From a checkpoint of a small transformer trained on Wikipedia.
Training: a variant of SOAP for these matrices, 4754 steps.
Each number is 500 + 40 x the weight over its row's rms, rounded and kept within 0 to 999. Layers, rows and columns count from 0. Numbers have three digits each. The size before them is the row's rms in percent of the matrix's.

# layer 10 MLP gate, 768x448, rms 0.149, rows 415-486, columns 256-319
103:494478447500545439527437544470458529475532453532454577511576462522503455490547555463436457553584473489509462542559513504444472554481527501472499489460523494438530459566546449493547503460514462
092:531550466512485496526519509538508513487495498540551535470527519510508443532487445535513439504588513487496428551490464509602475486453494535517551539496503501526516496463570476452535549521479470
100:519538487502558500545481575490575524531507454476488475516483515456426487526524509532525404485453569440519573533471489605508478399557458497511489539529501499521546412517431475522531522490543480
101:516504514447487536543529485503548439454463476539486469499485473462508501534471464491458525494504474541504468483501549490478472542474530558471537536495568514470494500486519489525456414441450501
104:511483473496541538501489443453476536495482449469464490489534542464449545481496530436555545436425472538468498498490510451494510457453496487501536457499527504410522556554509480529546538414488527
097:534483428460529475532560546507564487501455497506458432514477480469504487510493506518433474464513478541527535503538484550492522533419459491503487507520500488535516512483478507566520465522513429
105:440566465507547483499472470510524551405487539465453469485528500459525527480455424511502466529553463481516583524492534467534452474489519432464508523509534407549463530488381449492514447571516573
102:514522529490453468507449492447443498503495481507482520500496448567523466477447510518426535461475499473496515479490461428424426460499543484476466468559532525511498496537543551471521448454503499
104:528483511449528488487495436508487495484533541509485556479458531502513484490378428489545493585498541455510525506500555528498491520509535482506544529567473435513474470495526607537545470452539517
105:525570463519507461515500490473482517500444467591492479517464526495475499481481514523460525508479495526403524498467530469530475532452528470431473476395440528481458487557524442510473549525535538
095:454399493555544464532517516482518496483517479475552530515483522554468483529494487525475456532513522506482575495516534586509518524495520514548490502485544454470491483486469567498535400462506493
107:519464489427477454572530477396511518458464452462457505508500498417515537522532532521444492450471512510499538515536534536526477438492420504419557486514464493516558508511490550498497428541463443
097:528514526490519479488505498511452492460516468570497495441552556487587566394486587463490586486509493530536535471506538500491506568538418522465494551537489486478467446526511466585532509456540469
097:489471506438525499516497463490468553499513536515476458463500475535489421564525507479431511433480459451539503511543513515502472540490394547541505457518543515476516456554445494483464493518434532
099:470455536504502493539406495577501555454531496480461468504525439478446529473531503462448484491471493470554518441530581498492499502500562469531520434548533478456603454405496487508473490633541503
115:506491545480547471492525483453456475514420535517501540465422478527456533548513491558537510523511448504583462442519460604507555528393581544505553531500435457467484525527510515553472414560478511
116:492481489524491525509511515495490510535385509582463538522556515492572566556523407479500513465500493538556510485538508508498486492486521508528523533508500428517539501456471476527509511497481515
108:452461504419478465434482514569408506565426518536425576476543486489522484511441556450469438563525526476497550494542489471519478542525586482509511524479527497508492493522542492484488531519513536
091:449482555579517480424511531493429431484527463530510474467444523507506493491542510533487466543453467460518421488519476555498454506523487527499471521480507596492467497516526494483477526507587515
098:511477514519545473477534574550543531476520540514445425543517518410492481494432435467493495497551550451505451489566548527491469456473536429487428467489524528520572531461507539583485468480502519
110:505536527421516483513477551446540519487526523532509490392547528441498538481457545538485631531532496557516553467510542502441572559506505408491410506534466504459485483579510569488508491518530503
102:469480589589505538481589523421528526491471488532430497458565511490516544454477446543461466525548550464474537527489464540453465476482482535491468516635489501516475438496461523551466434459518542
095:508500535511538528472474515462530476499463477507464421550588511489519512550509541529475588471412415455485519532474544468509538420502442474539513478444518501504570605530503515482573527551489500
083:503501562490544508485525526533576537537489448520516467498422485478575530504472570485475518470535538422497491524458514528472599479513491502502494589446559469481461498528521503474437520546521473
092:456496516408440455463526434474427549502505442552483480511488513431512444459402472490480522469507569500441558535541465526412419524500543413551476490455482517440492534527519478515514498602494531
099:464467500548520519531481494480521563493555490557465469507488547508535456478524476466448460495499412542470608519545469507490464532449549472508499458507451453465474457461420488518502516515588433
096:534525462527558479524496491480499513463508440532515534482456514518514447567484483516502446534541545480532575563515536494545524515450544521474485565417482532461515504594542510477468498493467490
101:528500495493493503475474482540408471485523470534498534422487562572517503525498561527450472493500518521462493549586481474552500528579513530544477484519445499545469484467469557541531472575545475
098:499483474521551487510504513531511523508427484473404486486495556490500437488567553464519510470559492501506496555504476484517521464513553517578451422517490500521497556550481511415535523468542515
098:476550553432513475463523463518582526531566498478464514504482468473452491491500534539572475510529453530516500579507569514575485522501499472532533440538493498514473436443483480526527503444579517
102:489529550412532575505477560475510455457469511569521555520476471450553496476507507436487452510510461402461497482431529525521546510495494508514559477450547504488492528492484498532469496454578358
105:496542484455509550590528518597531461438526544544440472482457497482471504590466592605491466505497462478512540559487523488466566585502487435451491424490530482501494540549542540450520458525418508
097:522495475486560457514463476420482515447496520525539471510490600465577502540454567522452450480512485481480520503536555500478518544497480523498554513527540451473540461477492551484527483507578488
111:402501505450488484513477465541521471479484518511558481506503474554504453528499553523441461539432489506446574551534558558554507474462491414529452507567500431521422416464531471532481484500494415
093:503512467429517540487511485445485517476476467549490626472569477472454486517551535447530460484425497473512563546456516498535540535513522489446501468494444462502456501461489476505452506521505665
094:525528499454514520560479563513498479496546554529535593441487457492483525478498500462506469491515487511503469484532545468465509479467435542495551482508522468524478468488517505441521566491459543
107:466529479433458416488536505548525523487446532489489481445483493519538471468528506518488466523417473533474541564533554564500516498530571500457465540527503513507536514530526441547484480590516517
101:541591454397498509573620528542504486516551539510427490536524523434476474446558486569501563459540459554472424484583512485512552470510485451455526493526495463459468468511465503517453464554512534
100:467492480526425498478505533525452501466501472484496531515499502515478490497533507581490521555545428510494417545507505546533529476475499489506466533547449490472519423507519472455519480499443561
095:485500539458530449509556488451519490539486459557491489515565485425531523467511527539496477508513479585487558461489513461499493499534591546501522562544551510489580498533545569517526466474551477
107:488472483446474478551479514484505482453444500483548474511460496532532529346463549580448503549503533516514496520418491527406463569529545469454493487566468539467509479514461502543484509493516403
101:529578504465502494442499531544547504472569482552448484422532582576531468628513548563445480511554561424533491526587468485493487489438517550504622520506514526520547456567492488535525548575530461
106:435461497505536511447497574488553485583495572519437435495495533433511482485449545487417480529525495523497497466465432507501422493522512462542493493516486490435482526502491584530515473503546428
104:532515522471518512552434479483421516513481438531524523498531433403477522504446527465465413518498437572473544559418446550505476520428536522485561458548478458529502523534531480541556501495488463
091:509508494474490461490436464528497540482466429526522516527564447448511509521536463475529499461510454455449464522494453546545453432474570524534542587571476476446533469394491540520446499544542574
104:498479529445508538508511537476442532487500452555488469493554518527476447502532511476475415583559457511544512432461495556468457520503535543538556466499489494473436519498532475531491506492494530
100:455466551454489471503422463539564545526506434505533568485476515544460444431533431494492457458501441460458523423478521521504582396482531481514546531473439516576513479484524540518471527491516413
103:571489516552489466476545574552432461520500505526466477483553494546540519463454454548407427507464535551511518517499449520524501523443520490481464525473465529512464471480535473486482500503454507
106:486477479591538550486517555533450516489525461556530425463496555452565492485488452446509511519490455500472495503588512520481528420504542537543546545458537513498492488637590479514527486433477529
099:449561535392536500497549550418521532547563493503485450509491551566485531519490453534513538495517480505449509451474471547487519498474589520549518520525548471543452500604528496438471490518469457
095:510488518515464479514508482439510533491579453515523555573509452506527493426429484476453463476512453486545470554508481486432424470494462513544506571537570567506537483512562491510408595505448490
103:542517518512549444479521470589508502554599520535434578454531488495515481533522577461449496559467490501511467495544514466464493547549492472517538515527506516501459543524590516496510519543537531
097:483511546520525470499548453457523534533563487500497472485461531420448587451455529482501465458492488518499560458511436558426481474441496468461455500555434541470524440462532498489470462496491440
096:459503486435458452473493446543547514483511496479495520516561475494553546477539512507452545443538483542512460546513490514591495532481512464494458433468476514521608549452467493553470503530520495
094:512476522483565472483477479471565511502542478524397512498477546423553538558487425506450551502510512520548507482504519473530505462438499455539496596517509484427515472545483481482533462476504441
108:496527464562445477502479573559485519503449516482463516515504493537506530525510550469479501508502524531499519456598486506522540464498461473518483496520532478577507404482492476535525518579488629
105:415514482502545513488479481417494518528533454532483481474484497533417527479531487515418468534454481502522538410494519509528511412571494464482498470463430505548456529529539504506533459458520502
102:508451501572527468519523478496505423477591554545523473521544579525499510504450508511529492512460556466503579473484541499480473512521456500479512526479498495458497524581464473487603482524554524
100:538468503542477441440548511519530443539476437548473463429512554518542527475529559514494533525513443497531501520478582508503445558464542505450485541507436564503471497434452473532567517482524495
110:499501430552453409533454451594518445508518548507517496499462452486569440531467426504485409514526468586472523479533490468492549547536514466570515423594466518581451493557504461570467523506517515
111:512498502531509524454546481549462472473565534514492483515536552445501465521522468489421497530396615535471507500528524510446529509477452476514536522531464464528467511506517512609515459514500602
102:522526472439455477487484527497521451517572464568511537496563635532522473439534492475491492478405525554497579501556438433482529537439498531479518502456462515526568483462465509432545520581450509
101:496449456438509463499415538507542582482489374505471454539501501534534520448501460532494434474557439515508445589515531536550540466495529496563481507438440535533521551471448475520441503483487517
111:521478571448492513521534522606483504519451510523434485506502506515442448507480512481534556559425508537537517492453457529508546538496439504444523474498487511490498441563437504498490506568396512
092:496537481522509408566429497489526475531500480526532479500522549488455494567496513415550505579479494547492425491488573534575499538472532502504513457490556519562502465573501527536431488533554542
107:544460501464536474524528494571549501452493477475488500500507513432598497417482530430525505607568523530493554538582495533553470519454565501422441528521535483542548523467530491519504549522540483
097:506481519555573492484493478520431485531582495474480476539509525452565562431347491481515508532536443570565516500473577471549490501532505412460553451461508463486426430570489568506527493538504454
105:515509515501511481500470514567563579526498495490492461495471508544498469545445521458539530507554499459480444500398483462498504511483477523507534484508517478445504528535478497520520592531455457
095:494573606467499533481433515425461529455477543543449417499445478539552496526448524499467476490505536429469472475498544481535525543561532536557551495455560497489557550527492548508466553471524457
104:492499451496508510472384584500483466548548489485473486506494553512497538561504503475588511489444497547501484523460552541448515527477514503520503484503494443503563536444438507544483498443531553
088:487477469508538465493434470463554535493489463567461616500494426506485445501483558505440423532497466476473498438453522525467510508471486486483559427494479438497506507473512524567461457514516555
091:471571470536513460487478481491430461579505548505493466548560491491565541489506497467458519490514471455537526401467543450450462445493469545440530497613440522437527467463485512476505510480548555
# layer 10 MLP up, 768x448, rms 0.151, rows 415-485, columns 256-319
098:502468452462498515481528439464534453511530459484466491453559500550457524524542519605521531522614482498514519492526495550559450375564554494443470498526500527493469469516507516507500500490516475
111:521562475488465555501477495536526506529429449501527503514511480505501471505452469532532501521490543514478501515486483534498533504499505496482524561543482472510479554508442467497500509463541496
119:553551456554484568432515504418506530514496489517497500432503526510598521468435517493414520583476443515516480482508533461524554445445546510485423536463544470468479494478481550487499443534449563
097:429514432459468469533441577437476501415529499519555463516519501555475485574531443547507544478484491473495436504517543533514534458462518553519487512453528513464507541472544483498495486437542403
099:503464541488510524468496551512558550513481509464515528519570558581494536533535470471461529516530560482518491512546479535479528487528562492530528534510541436475514510556469430476423476541445480
100:530539462468485491509556516505545468478493518476481441470524536504452585556512438538503493505460496493454553514525498521441489499458476504514423444525542541431502497557459432518473509525543529
106:523440467468465489511486522520501505509465424541471484579463471490565519453496498414513511471490514540529439495477499440490501498478457452535482599548520481471582517420502482595459582435506435
105:461426417502480501517502498470455568475489477496477506462554435473450530550529516514566425503480474507531490520543544487528560543554543505537503464458461519470505479551508496532452529515488512
096:457471532453483466540427389455548530464467509527527428491519536479596563521456510450434428470488469449504473554467511538520441520500504493520532498463551477413499478478465528524474465473570468
115:535509483559548434465528496495531568483438530466462530587546524456577485492519489546633566504500537509463504490478594560481492457529465386488553537539476449521402524501561547472421503527439522
097:513491502466538533539465475460516539446547444496445521463565544486465511506451470443434485513510465531526519568483518441498535502522470488558471531528474450477529437577538534501500547476522597
103:433401519594491470507541502431459463463500456480417485467470568430510504457532451480508475502504459490530524429528433470501429502459476489509543504502486460470572542532470502476535526496476416
091:492446455466544503479444443495549486464551532477567531581532442526440508464509535511562519529485538434485454467447486470501570560471498500471446507437461413525518538488515515504555572511521474
097:536475450527517550483525510458557460511513490436421449465521531433550409560430519445497526467542507488484458550507503548509457504563574587461517459504502532453498531464531542505442512434569469
106:494493480474509434487543525506473500464516530535469463476530472466482582421526521499512531487517531522499462506498557466476551481454511504513493412405472470529445585551463535532552416464514580
120:493485510499559489478526446550497537542531483487480487578530501481514525464538511534550457430524490416510530519475431512489529477496486554473498513429534533523506520485493468476478524482548495
114:476502425517427493516470555560434521439568503468498439490519517464554466443508523501405499509504550476440492473517541497549482417435486461497477452448519477474507528526463535548449411455436483
101:495520479538461553513472522519517502500401550503506452482472450468467487543482566536426442515479541434516535522478546470518469518475455575501489494519466513528589466460523495572508576527571522
077:510533511480512465506520485496481440479588452575471537373423448553496548498483519432455465565530490511441512643503507488511462486459492517550484555462487534522403475517501423482475503526500548
099:486491504485507524496517517479475467559544489523507519449508515500502408525476507457462544461531457520477452516526584587460494433507550483517548538448481559521492446476534424626473452549595508
101:439485488435501458489509525529562527519524447465487498442507443407551542531491507542500534467513492483513558448447504391474491500505507477514485516503508519431477516599529487493512543524527484
105:494457516446466515465490444488491479399487472499504552504612540496504544513543503427560501487526588426515549394495463479482500511577499485569459478522470443498534479496457543476468536513436473
107:523498538501465562581539500502559550498474516539479491513514499571491514478381497500494468488522605515481493576519506409480546501470476535463555456434541568517449466419529459464448506506453505
089:446550492433514494477545490513501514477515510474502501517559512518427468426516541543458480452485475522496506469500501468505570492498515443502485485515531485430525497523548497421533485486536434
102:510399495520610552489482497542511533532477505488489498436467401507535505508591506486490501459497450455550452560503544441533512446470524430561498408578448489467500456482508546508505495465498513
096:515480510487540491470563498388444535486512489399512475458505499443536493545567546518456539440572434437520492550475484479513520537550442468579491549523541523454440528465423505493473501440476454
105:479536456536472563535425438524496525476487384487465491504458524545511472557517475480462517516398534493462556476547420458477517380479494509476471540481512456459579561450485479509456488524454541
100:510491520480486461530557511489472445552465478525500574511579512570501507525532530532535511599489463440496538557539486491458543526565519490561523483505544501552466501513491535484420478510492477
085:500514498549478510451475453478520483566503455512493465505530503490523519523493481448501534525539555529487500572488529510553493535536552550601505485482495525503559505415557542494533467479498501
095:455476442466406510490532445499534528458439503513551500542475515517477562492569523514462452591483490519475473447568448455463491517446533414553501516510446434486540481418539518486484491529467566
094:585463426527532493502432515498461498445533576493463455464522492542421489521502438534467493484529546457526528499574534478479507462461558531581458552519522495502580526539492547431509483501453521
100:529476481568434578505535548479512535467531433555504491533480534468481564415493511556479520475523427538476521466515503461463529532501442451518455517526445527564476508515487472450535488524555483
096:544504506484551493542571534541496460453604408430453495472487518450450520531426468524487494546488582577432557607435530534494469508456444502487525495537466526530436525582472517513496457475549518
103:406511495415532482472465508480479499482526502527505534544520569542516460508516512495454487520491543479543526451597482484519474471421568472438424474562480439549442473436504438497482477579463478
101:460598495400546474489490453560493472528525483507500501456541564474507455440536524537552493453475501545480598531567513508521504478414560446431599493459472452421459499517499468458500463502448549
101:459551501439486528588484505550479493458498520537471586521562433503530509513486556479466503486475523525566578486465520562513527414527534455477534573577534511412537474550464511474494556432537487
106:534469490585485553519513499527543476486501485443515518492486463477501539503486519555505420446455509468491530480528504485522523493396614463525480490501463455486492576559494481529519472532424517
106:474511581536474518561403434542499509519512344468469488516549484443454592514507511485551548471557527473523506559533482581520484517509469506569542480514507458452524439607544533469486453436534513
100:473529454580457546501478496557533548516493451476496470478585517571507480513582517548568462552475504497556467475504512507453514529429487502514565529514580461539473439482507555503553468524470567
100:508493419515521499506558491509498501507452550501470471516471443484513564479529526470513473461494541527508504520517531540514466483466405487530432455417489458499530427505447552486476491537529418
107:489514513597493521492581522477505512471497526492504438478419553513515534513458487459524497594478524538532504524518543534472561551462480454469487491506548506520485470505533533475483498486564528
098:440430567481542517443512520522484516535536498527494488529455493455481444462546476484523479489517524588443537468500470512488564476458502560499517447582496523494487505470446493474480449540510500
111:504492538446484481446541535418463472536555521499483480488563409440470442523555438541466481591501429489491573513483487455411519483526498535510528447454477481421421560473461535496498480486544470
107:516545465562526444459515505488593538493584502520492539506511525511545477507502550468450460494491538448518428486573516491495468529463563476473500547533545505403508440531476539489392494471466509
095:505522591436500521494487462468499512503473556507493490549550515487519523453510563428511439594554524542511559525545555566429550422492469496457535518382444492454540539398554505538465538434531459
105:468531553460495576473523535552538491464518594488527440489506488502545505439528498448486490516536499550588552446473511494479458544470538482492489524542527538510537513549532502563508514507434498
104:511552461570433482459598513500525466563442471486537472510480586466491499621511521428439498580489565433508515459488504476517522535483461483530487477523479474543534426490468452462534523477499440
100:488433474524491437522499521441508494515455471488515544510464475479478531458443531458586505465496521598548494582541542478462454472477481545519543527441448467511523485516510487480560459489488496
095:515526501503487572541497450440591539522518551473481549543520472537553491552530466490502501495442542522486575527492472543510565450485508530486519502477521473473494553459521515453495502521517441
098:529470580513530573440452533425515496473441423504496495436516566451487575546525522495437440501469507561520500430515516567473491563543511533451505516430529469494472456562503466540515498449455565
106:454576491469482505487434441459498462471556541529527497476540431508536413550523449471525505462491489492485544452508517512549502463494367468489537556442515442504449463557512459571475482601512542
100:465554575544503537496524492520564550541516418487529498442528508494482477474564520498560480432452501440523495546523516456456518529529458498543449543480522526508536501496510564478486524493529419
094:479544474476494519490517468534505462494482574492480553530553509441603575505500435454528499543432479469494471522496473509531515554508505551536463548442499511510531460569516494520387419565558463
106:423523503449473455486482431467538481489454465439494530515501509466561545516537509472470537510548483457466535533516481515550470446409484522516519472488481425520587506420490474496520457532499465
094:493434500519477564532534564532499514557547407511517545504416509497464529505502565518488499554463570493528500441559520482531489485549536565539435478532529505493494545465479542503492424419533424
111:489509561489508479535472536496467452532435494505470543576550426556434446490498526510480469420578469562459486529444467567496480506512583555408504494483416459461517522460467536497483555551556572
104:481496468482526502514497494514507514417510452508488502483492542526556520439530471483472457459510490493484533485542557521460485440482506446495544442471555495467524581518504482512538530491496479
103:416535510560491458463538471475486472568524521444491579499521414490508542493434471556519457461523446504480517502472512451522473507548439476571507439484469548462505511476501488551434480466495492
100:487475515554493516443536514488497506509485464466439543446538526470509481538450495484532529553505446516475489534532484564468494485414456480478510450543529477482478519516494492532525484492507456
111:489530453554476494510450503431437442488477511496477506493516461474503507511487476492445541551515488482455507456485472525457562495512506421518505577494478431478532522508424506540529524525549550
114:476478481503496555497514471533587392548498469510525477549504513509542506510567472485443497535484462449496491541476479510487479472448476420435517481439499491466423483442507543503642396510516532
121:627412477511472532453531517445517583486464473493482448490510482476424547435542487542528532442509507515518504454464505422473527476555522590516545523487537571470522536547503509477497525539566552
099:560592494578511515427494487472473510569530472496498506456526517442526431520477374424531458500492487521490566581503497514475443444529459467511574485499500505552421513522516549574490532437513586
116:529450439479444517544519498489496533559493464533482470485541492499419494502528452450507465525463480486543513490526546494542447535471515526524508510516540485499435472534573394469549506534495502
089:415589543402538510529452497547509497446542515518506528477521483518533537560474495540485601430520452496566534450480461427526457549505508586602495506508530462454545452470455518467539556540456560
102:426521462450507530543503418543484482546523450492481498479561493438495500557515497523503537470538553524486467501507471477563499624530495498438473515564502525446462516513498471517524497484578501
096:424461453467479527547456498529477477519443490551473516550439558424481514488436553484476458450581509554532566458449455502513493537474531452462450442513510471471521482559488473492442529505513507
104:487510489521554532557496501502448550500470543545486514430509501436513505528498482493464532435595432501559541505467508473460486496478574482544472515486521503583544519519511531479525517565535428
092:534445444479470463500582517530511483512530479508507572542542467528499485484472439521497547508539475439524576477470537482514539543506514484457507500579546486549476429510515463520547478529567595
101:544521454514436453532558502483460570521480455459550480450475529488454444555505566489535475471485460542503509500495451517482466513512537477461413525560505511492400518542549462515486608478462474
093:569491516470475424546507522541512491504498430484438521475519543524463499510419560520541452495503509573487497519488485521504475448492534519536530563525572524490507579528491480494550482515478478
# layer 10 MLP down (transposed), 768x448, rms 0.143, rows 415-485, columns 256-319
101:527472477462563624503526499443503439469608537526527507503475498480455506442515516547469465497540545478525444436493444500546513482489507518546473487515402532508456494552455488520482473531447530
114:502497515500543562417466477528454520526538492487540471530459495420498512505500487409500458445560486479537521506545544491534510431504507478512484428497514509496509544455423446482471435479460509
114:485470481495538545544530452566559514502479446502503415524478545489486512485552488490596476424484538507543530494531543512481524472526459477543461436525477503514528472418443408484502514489583517
106:499556425472489535542546461570510397527429552527531419484467533519482490499428505534437510507536536496598513508456483540522568499507534490554501520596473539562477472470490438527496523511500482
101:478485588547579528519524572573492500533556488495496537503516512604547492523510579490489478512533462511485461533511485523483497529523539439542555438498482493482513469530480488559575504534523483
104:461489444508463534487532537536564566499468561466502497515442468433540477529512508472519539468562531432484478456521401510450484525413546536505485480517484539537530433546489526507464518508482490
105:486511541555565503527472478556509459523481470416463464468513539526505547498508528436550437484502491429529592443528535508506442526526466547544523518605489439475519499457527525487524571531549400
100:544476508508499552503510494519487435416568509456538458515534469514495504473519567519559491529503491603523500499484506522482502421469571475560455604474553537528533582497450431485463495507509452
100:530481500514476488495499512475397525413440463461456515558490488542498500523504461522530449524522492520450536500483471480537463430456553507525472445547479472499460478457505429441501560536569512
110:518504543492463459471533542520485500499580527460524514414448480523525506479494541517510565580497478491489434469524463509466510527591504473558410497516459453598549527501474571526515465467516480
098:504562551520497460569487448451457485534502573473540470484490518522458565495474495432529507539465503504525507514497497524494508551531524435530505495513450511521544528445480506577538461461513480
100:514467447505499425494499478484492445447570423503499475489403510534497506494483575494527494585502536535466544545526539435528446512548520484508574547485540478525453546531489572560446538456503432
095:568476469491538483561445473509492445520454528471505481460460463529483516462484443460600556478483486477440520505524536448468506479483492469580449489524556501455509522539586523478533568557546451
097:490451438475518495475496489539523503517505499524508502456523524479520547497482468530555455496451428462500445507521495515558460564529512528527469487480477384504486516515527521578472524475525544
111:459483436456506471503553470473487517481470481558497449552485488490460508503502509540514559594585507437524482542483523568511492495615511460480501551499478488623431523578460467544520539420487576
101:425489452497548488475478533489496519498492490466526511495539489551501554539493479513551456469482422508530489486553492553542464547428517535485536505529518492500569444478425462430440496597468454
113:482460511501508501463471502515520563607392510508533535465517469509620502589519472517518507419489509504511525530594508508517500492443412486447521466503503395573551472498518510558397544475490458
108:481574497436490476510512500432529505478437477549501504484567612484587570541547469517509511525513517487548505489436525464515444494483523567536448499407529487415537445425497512554536530475522508
093:510405512574534527481444546434473412497467473461557501502501483475535525534503489546538543546451490452493369469523481537481516501549530476486492544482500557485494509487570498490487502419471537
098:533579528480488509500540569505488517518533492515562526547574516508468451474506533528470491463460472537501562508474493527512523498488506484542536471500470512586488497418511539550481477489603525
102:460436543385487497548487492544485470514535580526512475477459529538461477469527465498500593511453543532448502474477471476485527493526593463537473491459517554528467428423444487573501511478508489
106:420540544519428488467575577573579477524446497519478506521458516548515489504551498414499484435543524464495563483557528458496518567529481398410522553456474548526517475518418467466433547375511543
096:495593506463540489522554525516518548465497529507555509553520558493449470529540461534524538484516459525469458524470515465506457460403532592461450463481524459515520490526497488497453446508556551
092:501492477489485458507467472422535553535526482502504453519527480510489501506501556523529425487532481592459503481529475480529498548539557502468436507487535541494573540531543452526487423521561464
093:477479453529545505539432488572461489526485548536507540477558427474518487533516568471500479504466475432468523473499551530532468561462452470542529487481484545535467533490501504527421521517499488
092:498561542563460466519477457508556513482491426513511503457472539417495543569524535523502498539542489452539537414494465581470478446486456495578496562524483489492403504541559493447510421502545535
101:564540593477491555513539500491544490545490511533424541492524480482597467554485535546524564457499494490494477446451555417495490504493509458474512507470539464509472490462488520520535445495476489
093:478430450524460564536482499480494462507529509538589521476529489574535527493512568505501486458479492510558515473464424512494490549544539501497525502534432512522476484467521510515453540526496498
088:513520454576495591532522540544544537514478477497434611530440531534547462497521511514523466421495513466459467512492519501608599511515485635552475476503448568546466526500513478515522518453496470
093:512465528460480483465509518432471559453501485412499510479529521494556528558491551574583466531498506477504543509506517467527578474577576514545567564522466544471527483476533506570542441452464491
104:561438438493575521535472491512585495480573567505504450565555507513520458467429505482438495484455470505541527512435550539511485462442494483567444481562477490554505406488589496511522494524531481
102:517525513501499526485565445522496525498505509500527518582445522453480474473508496522408536606512486474497516494475461533449521522498568494548507452531456464509516522497441439513483481510489405
102:578515481523543510518522486336441462535513495556506508481475455493431520493484487535538478566554526547497497493498565544489498471536491496452463539530532504452482547492513445567518537572507494
104:564485509494490497495526466515493520546470481546414514483465428441537552503488460516471491513471466497518455502473519539425509472512568476541581505403535506526492496500497526479452495491540477
099:441580459520492488469521537461481440431492514494542489466562500556503445397550436555423527454485542524578577520453477519547523566388521489500521435494508451486467488486529451494556417507506465
095:483586400460462433531546547435472535491468423458513509544494556527505453481450501561448490545494519525529513484583506534531457502430479563506507531450570448519499497477520494554501563453473560
112:496532482573511551588471474551502519541564447409504565426466542509496532521444568548478577475542555518512531564511478539503489542507528469524584543533481504555526562477521573500470486471484513
101:472493506550489491493419507529548444437470526488490515428502557480561508531503533512477564490523522424601562538469490435451515527515534488499530533492455474564484516481487514544535483498525522
098:471505541504530526539515529484557512532523501478493536561485517543491531472521534468483441534563505452461531508518536479517580526490526475425543501555606460539502504471526493566473547542541507
092:489523482541489497514497459530484433551501533601483448547556540517517512474493538431516578417462510548566481408529466475579503557489491537521519556426490460558597535420513491436534541439456472
111:500506517481507527540571550460428510529429560509477473488465515426492495495509539530558523449538426527430505511507565456555470496554462376498463508462504519490500480427458476499469443488468472
099:465504447484477509535485526415544545523481577490517451511562475485494503558558453537503476414506500422512571460470527528558509533483488558569453538503478482475507524566470533529521576633529465
106:555499551537448481511539467429469531488426512504502444467542493528552492503492420460433448588539508504507485521442484547557535406499475450522504463585531553452468525455440474507510488436462495
110:464531483534518490499531521531503533505514442429506508506534473531484518496471497487504502505559467517476494501504504453484562546557509480483511436541467441528502443501517472486498486572499528
096:431539540505477510448522476511504540513526523503490556506439418539552480484487505501527563563535527473501495470491548457488515437565523462521524492520419497422499577516529437521482485502537530
103:503515499556398541573539449435502431402564473540519464476443527516538534483537482435523525448509538547514530527446454454456515517452584499522514527480455499502550538494541496475509519489531497
093:472488502505463550431552449445466495512572459520476509507519484526521476411514517496504540462493515441494496555511435436532419531419497541559475562538403458464500492486529510509568520425523423
103:454500480455475501533461436505446452543483506525590490541474567587540530433488496522535567519479455517477509452561452506510448442396429505542524522480487487466537410529467443421492484524457502
102:582534546491504525572515536534574572507470449467470494473563623485486463578532466508478424545523491491422570508510511472486489397502581486510499471504516486535480532488483534503435517524493499
096:531482466519537475403479522531445491501497464471539486506501552499506474482557516492475458520478494494424510490538430534522535544517430544520512501499518544498480528492545453540477548503499567
106:444533486481549509460520466469505498501528503510531520455515522506554522550468536455504474510460457485523524528505496554523562491530457438508509479507493467546526523455550458532489523502481513
101:532486452597476439475545485442540529466469420500496462518501486483475518486518565442540499451542573427487514481515468468554559570506502509541541445483516543513525480466525463514620453479492509
094:538530483484552554503587459460480516540464501470497464541495438558492466481477461480537499482532497474514466405507472451464509494490464487513537469437600432527489476531508560522493450499513433
116:425476473516543508479463493557535507489456415530555535557417537529442484527435487521562505576506579511531489392479503488527548436520509518456550477459508536431499513443504513490421459549478540
099:478435431404510497545440362529531391513337485497537491516510542532538507455451567544527440458508494461526592508595493498438475518510481512511502484450467567534463587480445486490531547544467510
109:516517489455517518483543430496601503494487486486455509577442486509414445518500476508459604504518546522500446484536544535516471503534491495566559477520481555453556516493468530467551511413456488
102:414581476486503541514530445481535466488443492473493506448431525484493471596469459462454551557500589478441561540467479465496530451473505590502554454480467448500558478497519494474497413527508528
101:477509461491464512399465551489434413472478524493486505491451508584442545513490574576541462560497497547510516529462460509490449485512523565454513476481464487579518545432470515503495543535514436
098:510498454449467505532515511482519508486549481509521501518514482491556454570490527507545459430507467463453469504520503507516508486558485493492429495429493537481594468505493476498489499528516552
109:465443525537510521381462580486461420529546578482501481550528540447485474532501466421485442441532504582540469407442504503482449480475457499465541469487485504487511482528517553494558643496499462
104:492469474507504486490454488540441508536554456513465498514458436524563507490482423478428492483497539488518523583462489511470514553494435523501532473495548492553513501483426567580514477499528542
109:489524518498536520535467513520487555423442488544464505532472531482546510503531477486462531492513477444434414504501472550470542561555482533531522511514494556496531531508523536591444493468532547
096:553483522554498511512497477498476486525478486499537517522531484503475416450483479516464541475499479479499483562463503539531467488524562464495573512481483519514561509458499461564559491455489498
106:524487495560450514496441546487483476570514554454467508485440447548498502489480561480479536463453463499490477496444473492529518511549587519510453508496527482467536486464508486443569487512525523
105:461489480450580406602499502502524496490524524481424519538482470553538489546550536539507522529440470493514592560491560511423489528543497539568438480513511521446517496584457445528548461489527442
099:480518509511457550482506539611523502434505552553503484512460488571510461557451519501550533496472542545467455467472538452494512528472520502502441472531524457541466490521494562417538454518498466
096:535418470430522482477527469468462510508513553388446499523504477471519495458493514554472468548491522514486548494480601457485513523551497480493437504441462527563516467454517533558457527505517495
105:508564433536558531588450522482550579444522468559516462500528515442541527557460514559496636549522534520543529524543542522493494504459559467525475513500525502503492512602539453475483530512474513
100:526474478371514470525532511545461476516498524492485509456487454471498478488505438535467478492466483571493553486450469469487556536480517482466575522517443514514519447473551477495510554473490492
100:486497456510519439450521481497499446498424531494559533510543495532479474448563467524381515532568570525484580465480512504435499498509479500490471562503492443500511496561497470512459469540537536
093:517503465501480490504523527452488491491552514431493453464543489466506461429437465494485511546433527420512533487514511500481553460485511519512540464559461477496508448464506480485508549486479513